Weights of a small transformer language model: 5 heads of 64, 5604 steps.
Each number is 128 + 32 x the weight over the matrix's rms, rounded and kept within 0 to 255. Layers, rows and columns count from 0. Numbers have three digits each.

# v: layer 7 attention value, 320x320, rms 0.0557, rows 106-127, columns 160-319
# o: layer 7 attention output (transposed), 320x320, rms 0.135, rows 106-127, columns 160-319
# q: layer 7 attention query, 320x320, rms 0.0765, rows 128-148, columns 160-319
# k: layer 7 attention key, 320x320, rms 0.0763, rows 128-147, columns 160-319
v106:113125143117086211083158123150067140134085169087186185108147116145138090088141080159133144113098077106120139191092105147129183070127107167120181089193161178127108155153122118156090117117115139187080097151088123115141101094101156050095142142102140191121163141149200091138180092119121079124169133162168096107161107106100099134189126162161007107108140117138142135133042130100123120095093142161071160128160121113099120140107121117131071209110107150102160127097154125113123103111140126
o106:118153157094143096157111119082152158114156209176131139093108094099079123123092127097123136115125169133131106123161143084090144064141126169119131141124177140064121111092136148044103045160127122131174132185093085121119115125157111120081086102148147136143148121119093134105135158079160129155115114104158163135131136109165163134127099135165108089122159130140135188127099129135079195086128085179163151136036108106152044097115182189187168152145132152127201164164084147101089154128122150
v107:147176063124118176179130101119168109116105115166127093128168034118103119156177089112134163088151113147087133209103106153135126083056104076193137166080072158124123148155190154130168119183105058173135086112199123136106123076173092142166148144129150120151129163079186158146100106151187124164151164124115136131137185079178110138158098074149078139102128139119081135099133119086067157139146065145092207134082148125110190090161173122177101093146103147067082121086103079152138073108146119
o107:081181150077137086122143148162161107136112148154133048114106070133115112098103148122158155080141107165140091110101168114166093070180072062123195060131168128145124101125126116086088129089120092130026132157130163152082091137128103107111168118180152164121126153134100119128129112104147160125088155191088153141100138073119085183071143125104199128106121138093129153135127105112104092144128135162127140140119151116112145080088187113133147126105148107206147138111134109175115167099129187
v108:081145127122077077162129111072052154133109117123093120085134118124163162132183146141139123142120154070126158129192119098160152187154142104151075149134118135174124173116096114146226121138159203149160121081116166187112103123127154165105130058081137112152131109146109154106125101131136165087154109091102199082126171065148161150150143078115099117144134092127120168124142071151155129133162118150098155112111127153060102111083137163132153114118150173153136201145141127086137081145087178
o108:100112165097193066154166100125142104125118126090075047083150188114179120086128158085133072127151156144116128077108160194116143203150102109161121128094126102126117173124091113124095155114110108144150100119128137174125107091133132118130167143137240171114182082147139130198100136112134145086137114124164099112136116128123130190142106152113108170145132102152117112175113134155096134175137165150104095103167193124104130114129114078136165155114158109146104111103148097048099124115135116
v109:112108109108175137143144090097128135164087192217108107099108145173126170142134129157115121167092118134139143146093111094117166106117090135100132131099072127175086060133121133096169160116149144112138144183087126070116109133132112130143137173183116110145130131114098058058159090154120209127098084136143199154108149107108165203138108107130128095127133153159089175157147173136047124204136130177132153123056076166142135165138133186118107115153140075148100178144090119123123102145108086
o109:118144195173129120141062165119114037152114170145166161068136184118101113120144146149127151111167120171141150101092102156107134093127149082152134109124144130150120069140145109138150198157098162164175101113150189107116096119106155114138104194123179105084136131149140184117159153158092144096144132219107096157139113152156128158157104140127133157157132145130157159147074100190081110150132172126082089100120106116105146132131103119140136208092072113181051145145134153129158104108169153
v110:102121118096157111125159143123217100135129158203180108059153098137149121150208157154153155177185181173126155120166119154050147100129124157121116118152039095142081133101076144123060169114154045098107136135167121103122158163098162091145094114151091126082091098143099120150091163076149098080143151167091170078114206094132085072155098155131103100142086193171178145151091151064155084142140095117151101090085106163069098154100129172109093128137162150071091129138097096148079181131154082
o110:128132095159165124121174149171172062155143158146155143140116135172123154125109123162127092071110170135069127127106171142082144060115188125165111132104024105164161108120077124127135116128153147106171081144133142129142159096106173198179168085134083133140103093157066134088106136139145180124141127131132104101113108140153100135114153109185159097061157127116071138095084122070130175149166172144099117083077112160149094167120170161205146116139105092159149064113184099155099125088130131
v111:086096094157151165123159106177126130160165142129060150137125172113103152142094104148102155188164105059157111112130118163086177133181040183163090107150076121132119121079124070105093116133151126133132186136079056100144083147126131184065121114156102098144127173074109180118103127104163112112149134111110109115151081159132148160139110105157129165153103078116077179144098131068109097106167101188195084119179124104142160163131146137107094194126186114158064163179105087164118111137154090
o111:187115121127062193106178151191133136114127128141138091115116112076169103162116148107085094132083134110101133130141120189144206122092166097057109137146110140100149135150148134112112087110147066108165166115105077139068164136106136166160166135146134085062103167127101149119127109126119112124092118124145109073102164181155135100148201101106163146093179103129147080161132130141098113068117141155130159099050126089165094148099150114146158186096114112159130147185089125149151155107092129
v112:100102115139199181182167134139116155097177076111171126168117178160112126127154084057073126135203133119115139093084107099096114124101155158143128130195094120142110158085087084081113158118146098140113101141139158103151145135112086140104183149090159141136156127130123129198124119108081120178157094098184116138149157165124143150101101147163090096150094169101147090117123156107142194077142146192115075136042135105132168095163109164113131154143146107140135147153110138117149107109123121
o112:150151188078123117085080096134157164122139148175153103128187147064122116115077127087204182115215118098139164126089147071116180096141122118085143094079123084096102128131107186145132088114123098150125116070142136088092150147123121143126138117108136119159137095116115173128122111168093188112145118080125131156152122134174129098170131082180129140146120103110220153153125121147136096119143116114158134128145126161116103086090138136162142143159097113134183156094150141157102123147163147
v113:135093159104062138177156154138167096158101104128115135148134135115072119148117150182191091124154124116107106109142121094146116187122119171079070082126134185101120109146093150130093099148165111193070140101080120130124103133074144163124085092095142109143101119092072084174106103088085154182069134103102045132215098137114135150170142148137129149119065107124145078096098136165102124175153100108208118178107072108160193158163170170112126129142171137153117106144063155112139133116160089
o113:144109135184148119080166131120071158150167116141123157148159041180110126082093184085138129141134158127143162192119116148112174129131094092139123125115150146116084125131131116112074111156128067155126106135144135170153134131113106162167164135155070101150114113168098162115070064149149177099173112140184159098118136114137162082102120090085134143091127147108175127184157110142150152116130098119155129106087173119108126135167132086088127153116115059141105090101118158126144139098093176
v114:113129129186122105035114151115108105141120151110096122165166144129175167074161104124141134143193158136092153134144099185183137109103118054192139116110203074156180126087112149066108098217116141099120159189126168155111123143156176135092115116117085114157112107153059122155075156105071131114103109064104127094229181143159113149074127119134194159164117159097129144115138111070165156110112134151131134114156114120158105132107120082147119086182160099087120088142134140158191193117108169
o114:148074086120182128153118139144118176081139099154143105171179147179095139137156110134126149094154142112117147067130127131162090197078176137149158139130119108126106180115124113138190069076123071122112107153085130097116047093085089115175167171121113160144135177093150116114156147101017156089139145129144095053119062102130111103156177148125172128193160162165099132164131095106128151068165138111159073160146157108126116160094135156079081172098099143137157125070117088084136144147154100
v115:118159094194078177164113126088088073111104148149075115180159139084158114178123095129145093099118137131093180146128171108106145135099096127101081097079152067120139185191058097105140128140108103138137188153110129129121149119104201112028105112106170109167161167162140123148123132157134113171113144157076086136120155127062087170127123156119131165111139164159086122138163101107141111194101129181100073111144094116145150078173120135167105161167151123156156125057127098108136179139146137
o115:165136112121155107097194112142113149120127088162146095094185040147169107132100166120102112106110168095122159117087105159138140138108138140172118114185164045116156140137154093118178156102088119089178185144038170183087050141081088158140127118151161145105096125164184127114085153141135147157163085152149158087105110076112118140162158122178159115137096079124144127198141124109157170146122089160123114134178191076113115104105144073082108093076133126174090227136120147104106092099099120
v116:166117221170135079115120099098183133123124130053124140132148152097126116128170085116114141116149111082092167135112115137108137111127186154125197140142112144105146167072133163111089207127092118117193133147114126118105162136144127135146151165155085137113038117117087060087132074147170060147139085145170130083128124100198153119123124157122161102113106141154106117107119139107099111123152106101150113089178142107151137122130141166120141082164120118128087129125225137150145149137086103
o116:194136157140140119163177094146130100069109120113164092161145086115146171170120106183144130119105110185162138127096135080083113081164089099126128107123138095179117156103138128163115137115121107097102140102152105115162125157091181122169044173116070155127146202136143194149124162120163104135117103128146096055183173140053129102172139098055111131123126128121158130072145136131159098157098110126143102179112166138178159132164100095105168099091081146150159094140164140156124110093133079
v117:126144189132136096159154110145133137181196088115123120154182133176070148164131156091186111152174101085165127191177148159090114076108097065116138103161182132153106069076144087128118171106168093092117175117125138089105129051111100117125115137108088128103133157086152154051123113131095141080129111094107123108103118149185159138129144174157105166128122112134121124178120122138130147134094169155123099155098100126074107198102104132119082113158115161138168058128163145141132155173171087
o117:184167162119137111179110150096128110165103160186192134107157143084136205139120178084098129176051113193105127112133109105095107085163130114141130077104071133178138145088121110104101097070113145137089090102161099125163144173085083102075146105152134127153117148148081100095150141133187157107102121110086110092154168154166149061125092172136113100085179160169099158126128137094155166134141136084135066161148122111117113139148140103138131107096133157122106102136111133103163163078062090
v118:148095038115141106141158131075106146078089138135145129099216099066125086086154166167175102124122162176100121127086108109145115122114126144067083088181211138133157176172114119069178137080143150167108108159117112157156189193131095084115146131182145129105113170128137068118131088112174206143146128135150146097114094080156128092115152072186187171168119109157091062153126144119145141087166147137107091107139152107129119138170087116208156146160074124109063147102159142119196149124100128
o118:109141081176180099204144129120123102105105118128115120128067096151120113116136197131089174091146164142118149118048164183136151071091061097107104110120127168130099152190158093113161039152136081114092210183156102150113143136086186091166121159166176161095084171100133126136112129105130171176114143178100171098140139150130088178157129111187181143081074122095104051081071182113148146141096095151148249114116122145135100133069144064131144124113053132153165126124080140101065169134137123
v119:074140172096089122111135178098144190151127157088086147143192095172178179107118075144126142156152122170130180064110093150103149178143105171131175111104137130096138071152118166101133120155190138102129135124105096161098139081040089138159154137175098140137182076149106139112124133119070095193161137074167150144136132140132130102132180071183142124122094151084127090105185140080137144146127087148088081080093108126169123161114158125127143138167145182141179150167156077111140130121136146
o119:143154151099108170127179141155103076121154180189146156130182083154196158100116138061134157091125097093057135085105111114105176118124087126141085197070150126117127149105148110109148074111114168131159145078180180131077140092120146091124135174087127116056053168106121175145102107154094143114211111084144092092153102114138146149046088138083102087083161091174194102117123158138119110070172127083119094146165162115131124126118121156160104096179085166085059106144131106121087086142084096
v120:147126083187111086119122135100152131174131067110160159176165105063174079090167162103183095118102078158131075143127110118158139097125178115135143154131146092160210186134138152104181124119108099131096129167196121094092116153150118143104161111134132192114165130180079110133163128043196159164095157076164170183039094128161146093129189134114141153133182144077084156090153106073196138171130099160158107135116144169104122131133116120125193116162079097154108137104126145100166124034150128
o120:099074116116117169129132115114132152153092110139109094107132144166102140145167113189171146178141093115134111124095074212140133142118139148231082057135127102164114127142122199128130169154113159097119063056044135081106166152153109109137100124110199186092123156046094103128141128122166119191135141152115095098206056180152101128086127085108152103102119088111140151163090196124107169158111123121192195184217146165134156123163103148093133113146101189162113167117122159117076133175097137
v121:123148126126213133140073134151074173086105127087074176128167186163051113137090141111207141102127082127116054129145114167085151092147061139136179089159133109143121152122144102143124133114169143189097150142138075048204082166099101155140087147039187114164124167107164103117130092105081170109171090131135110122135147115076118115127169096122157204123150215116164109162096169121095177087116111043121027172159128193089157150133133104132120189148164127137182190055144098128110114095059138
o121:069158117150089107119112137122106066125115046215081115071168162118119113154142141100094129147130126131094162104118048166146169121146133144056163128119160096144150143142088165089126084167110149084097154081174126116130134134108140146107154129145074114106100104126122048129131075121093120148111160189129149110149110121153103140123130170099034142150148142187092080151163144133134131095064128179154205168157143096166155120078152139173129117123078140150150129131095145159129090164187152
v122:175119199126155153123164115118086102162076142139144162152142108158073113167070120132115137114121158177140197114154167134106088156125139093165151086218094079194123136086151104137159126164144162115104129169134101115143137108118154109121137065139160148170134111099123098117112126181075141096143169081154110052126117146085096122144047158141075088143129158154107169120118142100155154159052083095106147174138122114090067112127186116074155140135081170132090084135139092072153088145164152
o122:107154196096123095123119122156130058118157146146182139137094114081088139160138139026157128134122221121130135136149135110151093125142174097160132148119110068132092122090087086152083110126113150199140149124133130084076122104076158089128092116098119160161171123146124091167120059142087120116129106121087135141085118139115130167134187163108160134117152117112094120079207096082075135142171145138135118170138102109085096117097163141180134050114198181184140158134198112118100137153149075
v123:148080150095153110136190135129176154066126152165156118110070091141126147144113132161139178140128112099125102074133094214151117168100096145116120152178128118125110124076111094122118136096128111142192133118122124158173103097095176130160100163053087114079132160149176142099144167084165121199116125121147157146141128151164112142113070148128067129113108085114138127085153105086156163102121194097084127109105089066112084169127099115146152117159121135063113123091134137121073170091140087
o123:246164148095134141140109166132093138078135164149084120164116115101102134165153095185135082115083154119096147124123132129175074102123178152139166101084150168072134225152113136136142125102126179158093109164141099140155145137134110113131181095137095112128139119127146085147134183168117114099171110112152093118168215157178127193146150112143122141093178113161128132082172094133097118111150123138133131111122103152203156163138171143151192112124134118108203162110156116128080099101138134
v124:139153220144098069175109063126129094085138162113120138068159158159124144147089199130165095140109100135101157085137155163120144145178145160114147175079127124190132134145131108107104122085107151134143132152111108175152112111081132142147103173137119075107101142127167134118093150078127160095184127145093091116156115084148122144094204106131100114169149139140153102196204142111130097150055151161145137061150169084110104096060092161099139083111115142155109136177129104131113096157109104
o124:150123108145135121084138096152141091137144123135186171162144094162093148163095166070143096114125114147135175125146133118087124073102193054147105135054114159171069105085140148131146162079185150138064088133142137085142173116105147153096088130122116102153088103110117145114153159162145134160155118200123154066155101151096184129145106116114182132119151119128130090127098151161149110093137089122088123106129109128196167132156079093101147158136125164084143083113180154132191111154198112
v125:165086098208108116134122147161066109141050089135161211116129151114119151124150098104167155128100076164142190130162118131181116034120123101116029146153195127113186137152107114163120154108120152124036106130182146089204093083151146148200137118121143106107161157141143100158167121136112100177231143137152156129133131154102102130132129116118128229170167134172063095152094112062111156165067131108196145087122156085152101170114116155139165152157184192155158202147105118132115105067120042
o125:164194145187102173145089124139166127122051156107106156107120139081121152116143136130084145138168148140142063190134139185108162124134130141137145131120094077153164106149106146097157164139123092167174132125170139104173100107132056125076118100117121129098235134061159075105106149143088098186159147119156115181138074144096131128118153159058146141076129127185131141114160104122156156152095148124141141082115091145113131104109125045132119131128190145135099177147160172132095073123095126
v126:111152073148170069111107069075185127161184149159143132138137113133109123072109158136120125138137238166171121132137100097124121184126142115054120068158110078093117129122119115186124188111133193114106138114137168175156149171126150088129118100073097089097156142147143088092151132130157167101091146097155130116117127118131137180178140141152160186121155130043143116209087131141112124132131111067168102129074148129148108114121191203097083104105130083114125132103086140145090161136125116
o126:122092103188096159177159115138077134099067097099096143120095172162139166121131125149141099168119214148153071113044081123175104148096088112104121083156140067139137076107111125109155111161119195095160136104150127131115209226169118166154115193103123116116102170141178093114155178145172139127150157083112176158122056087144144162078110126141180151077045119119074067110149116159138148182127149169139163129121099109110131129128066155167124109152107151177101072134166115125116091160109122
v127:117135181133181150145138123157129146135130133141137141190155058122140075128114108123113194128079150134108089167119089139161111075136081099188150131122215185171076086123169127202121085101160182119080079130100160047176145167154139142125163152109157118101149100175072104126090115098135152142091145144152109130128124118114137088175136136097118160162133124204112047138091163131120150120200153126085121092122146136184083092120105118100118152161085146069117115124143145069092137195077132
o127:117114138182155106143089128064139210118093065116135087092133177118100100123151116192103159148119085116102074103136170132123185139087124133153155139143101102168094123168082104068146087119123106136112136126124118146097192113126179141145087129147149094126132103113135101167126115122117144167124052135139159083141105103066121108102104188093137135110183136147199086099084107146149140123168098142166126140153059130120079093074135133048086074178255082099142123114156130199154130203103139
q128:150143127147134215130148151145134102133198126200157142080161130114126089109147113118115134153121196148079144249149147191117096119162144130096064165056143072152135088090126106135114084126159188133189174148130122076127141153079115156115091152129088082172082093090177128094130156144110125125091154131078120130122133097136146199074143114092159153124130160137124083096143126126114216186084068114172088101150102095087176192137095127140118086137134141134116092152074085149095093142104162
k128:166111111143124158134113135132131138107149140132130106107170129096096125102115162154139116111151146153115153173082097136096171129162122105115103144139145053182134113062161126177165149220148160174095148133140136132138223102137129173198137129115093120093141090105203095131114147103112094059115092154073106152104104136193070123134121162091115101082132133042071078075116172134142138105095110111137133145129112156144088189169164117142147123153081120137129187134136146136091164109098149
q129:120118168116108172199114150102088150097209143109129164113103112120114131194222101151136111131096148140178149140115134092146105182161115092066162115105162150131138172108144133132115136099098152077147216099130126103073106077143112104151129119145149116105140077127134200178150148156111130146114030089170098112125122140105159165178145139115081085114167132120075124196104188121109153117157136147118132144107127070199119118115106119175081104082079147119131144167166144138152138092107100
k129:106141171133128144110147098086106075137156135149142157120062082175118134116130154120095132144121110103149159125109124164094154107169135073137157160072097103181134124155144145091122089095098141172082158180094101073082124136149191055112136130113123126127061126110126157171191164185099153141097089137121122097109169139074128171168069084156105102101168090096156158161099166137188145134110168207099079152140118123109108183113109106167158067107105143158176109117172165107129154161148197
q130:120161093129093155145185171100146107135116150134138107134115180120084147142136132134134130156112143123126155125106106086129109117138114157126098151124156107069092088137097171080120117097186128125100131110131121151093176159159143103188171055125161110114136166165114088109076167094148125152172064162130095194114059116106080051109036128131133108119199122177161194146094157116136137157097156125112097090137141107071111095109157132170137114198126137163126132116143146114075103134103099
k130:068116129119108105124130094139177110153130078125127145165131134134119132120108118126119110154077105143164082085106121132154152116048124156141171019160148070121124130086146179162133159088107095167156116109091152139063120126117190157175133103145188156122149144113128139139111116112195166141142116110131119136125060124068164065098084175186112084176129142117171154066115141149135123103115076108132131093154133148100103131131109149139080148151174145118175160115158119172132123099125086
q131:148133111089055166152089101147140116182118093091127128079136162214178135151112150094193136103165142096143099119125155131121071177130090119060134124154102111158104113105072108103176078137137104141139100114129051113074096104178158122178141158096091132097127092142098125165189185129120144084117156167120111086131192083042053100189140068133114091172138098148156134179149113125088118107202173082090117126101140136119097109134134174135113085142120104145198125090130157171119160085108152
k131:120084146166111100114167131158103110147104093146105143159074130087130167090150135158063124117143129110115070089129149102114142145127125135167116085038097082165050139103095128097131122099099145124142200119140094149093176157149164090072060090131112144153126158100125110150094151154095149109139192128087109125101156108153129106142148095147108135181128149090218112110155196151143147164181164048072087090107123063118134095127144172153087184206142078138100117134129136137133175155111111
q132:109144166122113149121166131099195162131107125116094089152096098110119140132093099119099111112104101107181115149094147157106199140140120198080112098106107150109157137146157137144102078156071171184121099145058105137071116132090120099111152211075101098105140134137106079123142107156104120161084152134125122126058117143188134150157136149089203077110120170169145131128175079075132092101104178111164178081097092115115182147134133129146161046141130105132140106167162133099130121154137107
k132:172124151143112090103137098128106148108139142146127096103182138150089062145130093039115103139149129141147124091132149176159077071134117113069136126155138116135128183074184086130140091130178135131138101136134082130102135138119140108127107127097086131141189119151132103161085155195056060101101169087112108205091115147115075161118167121157163127074081109089130117153169095169158117072116163145195158118129145107139132108102162096198131182142124101129138169090215107160115101152157127
q133:163119075122114125127107164094170172168097162122123156074104139121101178202155168170140132204103162061157172127156097099120084111166156129143152120119149035107117128170158164186115147175120123155128106151099139090098165123108153179079084130103128088110133170138169167104119130128167111080094114131150181149088145111162144169101110159091133129146129075072075172095110112082154162158130154179110074086127112097146148063115150113106142134101183149122156141198138117103109086095122133
k133:083135105068123169158041093112116162076148157157157114097148144135147142116084157112154107130133082065174148149166125102117107129072162147122132161150137126129110075108101149132055098122131129181156081147068129159121159075184202181068127178088169167101204153146181081074106058141140134138118134104166122155097128093183143143124107181166100134168104114096102167147137102084080115123080113183109079158160088113135147107086132145094179114116143138101114138126138126145178139083192089
q134:119122155145193082159156150123095099129125057149096115122104153131192130160111087116160129130116221132170088118084117103064113100119155092190136107093129146079134088102117171089110142068148206196144125135102184110139099161182155077177151065097114134108087119151158176113130109156143163158168164146127082124100185190139156138125119150045123090126163078167135131117108100152101086152098149112058126145186147096165118131099124120146094151164067140097105079136098092113092094133187148
k134:183092056109102149108075150133140155147160111158172101081098134160133118176190045119176141137120201090130143125129157098068085143077168152108117085074126113094104137084084194174142159129151141161181141135079122085106121145077131139186110170136124107069158167115120128161137131165162133078156121155180108145149108112141141123113137161103162135076135156094079129135058156159133157169173127164099157104145091124162091126117117149145149137153145079106135152203065101125107135096218070
q135:108183209117153086114087068191152109068203124131141173114126091132134101146113049107150073097153129159096115167174149095108167107096094143055172119162112191114101125141104126142124096131142129095158113130125140120145155096095100080107100142109188134145099147120113104139113154081118144114138111144141153131131166153084104115181122112138128168172117155091096207092139099159092081087094134121134141121108160110125061143162119103163131140199135117165163121107098085130090129095160147
k135:114127139155137117130121144140152108103171062109146181185129128169135142110115112144106173093133155108141128103146137106142163077141080201160104114133109161112121124121165065107146132098102112117213144130150108151152165150084089141107136175109101076125105136129138206140066153099142099143126099121155124136134104183069141145176133109104106155105097156178124142099107161107143103105135147156099098105082107128212152098067082173140103101123151120183150140067127124121191161060097138
q136:130161150121118138069188117160164114114136084153163149109147166113208205134062084125102172153160146139094116142104122121166073170092178172141100111115147184037134122135132123166108150095085125078132086140133119097133120178148208183121148131183155143091085090157106126116086073144086140138124158159087162135096113143124143064129145153118139157099122088114164126161157149109093180117141097125224162106118135188098109064110126137134118133122165073126107087166153174141111129124094062
k136:111166151168131147102078078096169135141130110162155109120114170107157073085103143090139075143153150179090106110159095170144131136121151186101091115148181130073108120151137107164096133156112133155079117167164102114100151171088169150172091076112089140152131170157112082107124116128030144127155163111161144126169109153127119122118087152095155134132099161131097144117102135152164132110105154100128134130095128137120135089180149107106111136114099148060101075132108134119093118200125130
q137:160118081113100163097073200116119181078127113108154099158171149102107126131142084211140144135092102168159098118149136124164096120130132159204141132112165125111147113108175126108076125109136127165090115109117197113117095100111099044154101181120147108145191148094068122146138104083101125141044083093136139139079115070224123134133121105128147146120170140175139140180123173115109175128196133084095097148134123092162171106099103122111156172163138068141143119165064099163094193156149166
k137:086187154128115140181120110141142146143164058126199096129159136149088163134122160152171164103180124171128073168106155153105159128153146051114112104108124091111109104171211214100102150096104094141136111150138159149130087082131075163086168108126109117113122126097129105140142086121100117124169119085138080146126116126124117118131141132106113141108148125110135136097124093089125158144100124139096108168114104147125114105097164114119170088120102120104146138090117165053126169155110168
q138:136172156172130135129180100189125103063195098061119098144113138163147111127094124102075115139070098156107133086113121068074119132167151128214161114169152082109062141110158121113143081137168128089099153104077107148120124146090146127091105152158031217153098140088117171104109154169122131148141172165104140142117131126126040109183186073153161093173134074163170102118165099130084089141126173132122156180111142127104173151130107160138138075166153080117174124111101117102117100135093157
k138:108133132191088131085104098173142138041117093088194124096096139178206208123087079109108084119189122151098116158105139150100102147139141145176140149139127132135179112099116131127139114147158124084168094102112166103110155129023112196136127159161105175063097144111134156055195126175066153156126196151187138094162121060075173099120116110162108213190171136116103089100084099086098171181141126102169157133129117123112136107064208165129090123121119088085088103129146112124152146146136145
q139:117140147096079120144097126089129123144176176159064124118147112105180091157080141112101182157116133159131149116178129120140149156168128194106120121080145143064195113146149115086158147088100144123173062157122150141098154094136149101092085149142169100148167107131132080144134123105088141126118125091118149111113150178170101151054172120109130107084116134177134167180100113136131133092083171100077149135070165090162125056127146110132149162073119118099193107100112095120155053103155160
k139:144199154102078120160086136144095118165072148141081139131131106094174135151166091128109122117098147171129146136117150098152132155171135096122195148152119092082111142122161105137158138122168100152111116119137159146088103125140109105055092182173164148142144100113176080122108134101154136128073065077095107130111136142167106138083151153151100124088089110125125106118087162176088105104122135099096134166125055166109085144102116122123193129118098185119167093112152179134140150187115081
q140:123183154081083165119099175092157114111074090116069132142100087173120169125139077112121097130190089152160133168068115178072156144097089206097100108107080166137145112170160177120097111119108100097084153129156167088122113125156100132128135099137132128151133156161166154130131100097099206112074120137136105191191166111121127175114126162130119115176063118165078114142151089114132162137089082149128152199111125133158109159111087126034165126075112167076128111160138173063113153147125131
k140:120121154087120104100130141096158118105094106110110177112046098142104142116146074102132159113124115118172132124159108141071173148108075194109198116102134163129102191141091115108153123134119062121139131093147056114129159101123152136176155076146132082118131073137106105159114153130192137123131114168096112157120150135182179120094151100149178162164109168131120145081138103094098117132116121115154159106125152143111088100163151076130123084076076151143161132139092190118151206108103187
q141:135118104113123116163119119110117086160072084116205133142122148125164135126154109081064068165081145146128123121102074119100176148130093141140124116100116086171179168089175126065160092072127130110103143067157129162123102139189148170128100112148067097103111182121109115102078149131151068186137135169127160111149130146077130100104111165136180147118148129142106121125101039126177107080100064109165162164140131075154177122136157103032136142120107097174095105126098147207102131208148081
k141:114208108117086112156122184104107174092114065109133096047110104092130182061146125143164111113123113165109164081128116075160133142115149115214186137104064129191132142074118202168138094169075145081148170080103137144149121156104092117112174168185063102162158162161158091164115165166114102191087108114124110086133147098099147140077148170081170124104189115105137094127201144106128142112153101069151123135140103150150112158139118081136096117161161117100119098157120122117193113179070138
q142:156134167144136091148141182154129170147088105153176126096128122172166132116084122120117177097116094126143128126152075142183043119103120109184154139122151144104130119039169109088149112106093171112102122126181115187099181127079153149143148086083089119172092106096043097116162159073148188100177168104145167146144151130111114108073134094108131057155117137124170116139069119139099130125151115151137139148135144109109107153161142130125066108125149117099053094136132085148136175143126131
k142:126106166126137164142138165149143138162166096160118102109127184212139120140140146133135158082091096084066111070165121141135156096114107156152151124061118108157143076134067110120099116109138092114135156126161086179159143157056111163093122131112076167129105131123138114134138108140119164165092112169187152090082114062164103127104116121103216085080134124123135179119131111130090191172193108143145120142131083153136189146156123169120054115097139143081094092141142106092076144139110084
q143:155084144152104135132132121149133135094104127132093151142100174099168161123140197148136129151061106129104147106107139158136145203133131112183157191171077096160143131150126142109107192118112126153135127123128133103167132123111080176118157149133167144141096100082124113112154105117182161092131117102160135093155180127102149110132131127152073078125176104147145124119180142129052097153101126101106087121111124170117122224125081146158138082123158090123117137130133110093108152125119081
k143:067150110138116122145149144146112166109107129194132132119136103128094132148160098126124195135080143147128106118117147107131200145136173147130152158122107105106115126083152157174089173143104074134165126125106073120106127129103162130116076123121127177150124143084158158120167125154110123111092138093132154183141173184121101088109091136170093073114096129142090176127203103095137110143079194155117109147124125143117098139134087122140127108147164132098103091163148172056128126116147136
q144:129133132143085180108123137113131073143076136141068165150128125134140196132127122105195152083089152139107079094084188143094084115202144132116185108105158085082074140165172083164156154110128188141108142129117104102146092122127151107114111146103175061144126140155115079069158118150122106100158169164163153112105160093121134143125167131157109141130111092180097139143177136125102086078130146140123116103137137144108153057143133145134143133127121189144092161150106161118068062120162111
k144:115119063110139105123145127017125085125111147094095131169159124142117153181115154117103128247122174103092117119167118097102141182108158163121162156059176117108104153140185096151215194134114143106172061135142103131143096062147190140126087126126139089079129100131160088113141148146130094116091188098120094106145170102062091119125053055166150166156103153131113075106150155148139107104123123079102121125112139094093170133106142152111138180162149177126129159108127143116077154157147078
q145:149068130193124145186094121192104099117187104139144115077119134184170093138085152140096140190080107106142163130071162105127122151094127160073113129136110160115172134197169143137093142055161099135092103151108127162120118141099094155124099192150136115067084125127064094111103048107102123174150096122125175148103104072109083126152135135124153181131139133066138082132159123109136047122149178136135086126197106150124118112124127109117086102176127128151178084080152174062134086115149163
k145:112107153168151152107143058167141131127133151095120106097140085087129146102135141156105164127169199134121231126140154127106124106050150152101113121156070138080130116121139153156092120115096121159131057183089131074079162123120166104114134151105156093076114099178132099099137144141065173074089126130114110130129110149077104122094129131189121051131162125115169143068181153110104064157184113145170195057111151163124155099165181125136133175101104126151167124131135135108166082132141165
q146:129157088087115109146146103138127137122158155195165092138139074137126141137106143168155144144096191148087143143128179086137137120124091108121118123201117095105172121127160097152103134133100093145201116068105114102145160115159135151149159160170098124135120144092160118165103110129094042096120117057084116118073114143108092151123183076125140158085190096199101137133172105127138100122119109154162175157125058137149160204092131149135087111124153204173074156130156142111142150107117157
k146:167158151103110146091169124143188109069091106163146093111145162114111101165063084125099121091155111123141116118119160180140089140094151121106102119202164123098153110150127146113112190131067140126127133144101081194083126157133105100096124149150089081121107121128095139120169101152161098158001143135129112092107126129129148143184130108106175147124129165081169184093123112086149135097079089141129124116083143164158087105109126130128122131080144139146170123126128160151131101123121108
q147:113174110146141099140114124106137131137160114156171129116155117131076212112079146195126133103098178180094140101039111105159127111183189097086180074211095115119113117132203100069146160158168049095157157126149136138128095105167079109086144143108141186202100096098171087221106117078124148149101131123162188150182168122135119098178059094091049145151099091104102150107074049086141106048131158112141111086100149141132095138093120103144105147130134144102140105119173106062161122186063140
k147:102156126181144104140125101147094143113150138138134171157102110123088164162060110188155156146096110116151165132171119145127096126130089099072168137078161162107110130126131111106081124162131083148100171105092126163125154065146110173072082129135135118173159145122107102174148186164144152176127134161165155095156139123119143160126095103142152119160151119152164137132101104094162115091162078141114137106116102096166067139116126110151161101166117137176103080144159163091129067123081146
q148:158096129103136104108141153108082099127179133161121131152150141090131145176168114189114104159141149119162094120102128182142112116137115157098079124157150117176143168185156094139098085118105183127106139103167091160121160153173095085101171162112175120142104050116139106153087106102130111161118148102104042147105173116141078161135174168178122093179096183116169118156121154140095145146124133149127065161120153142132063133160061120182124113110128131171141142134097125150132128078119165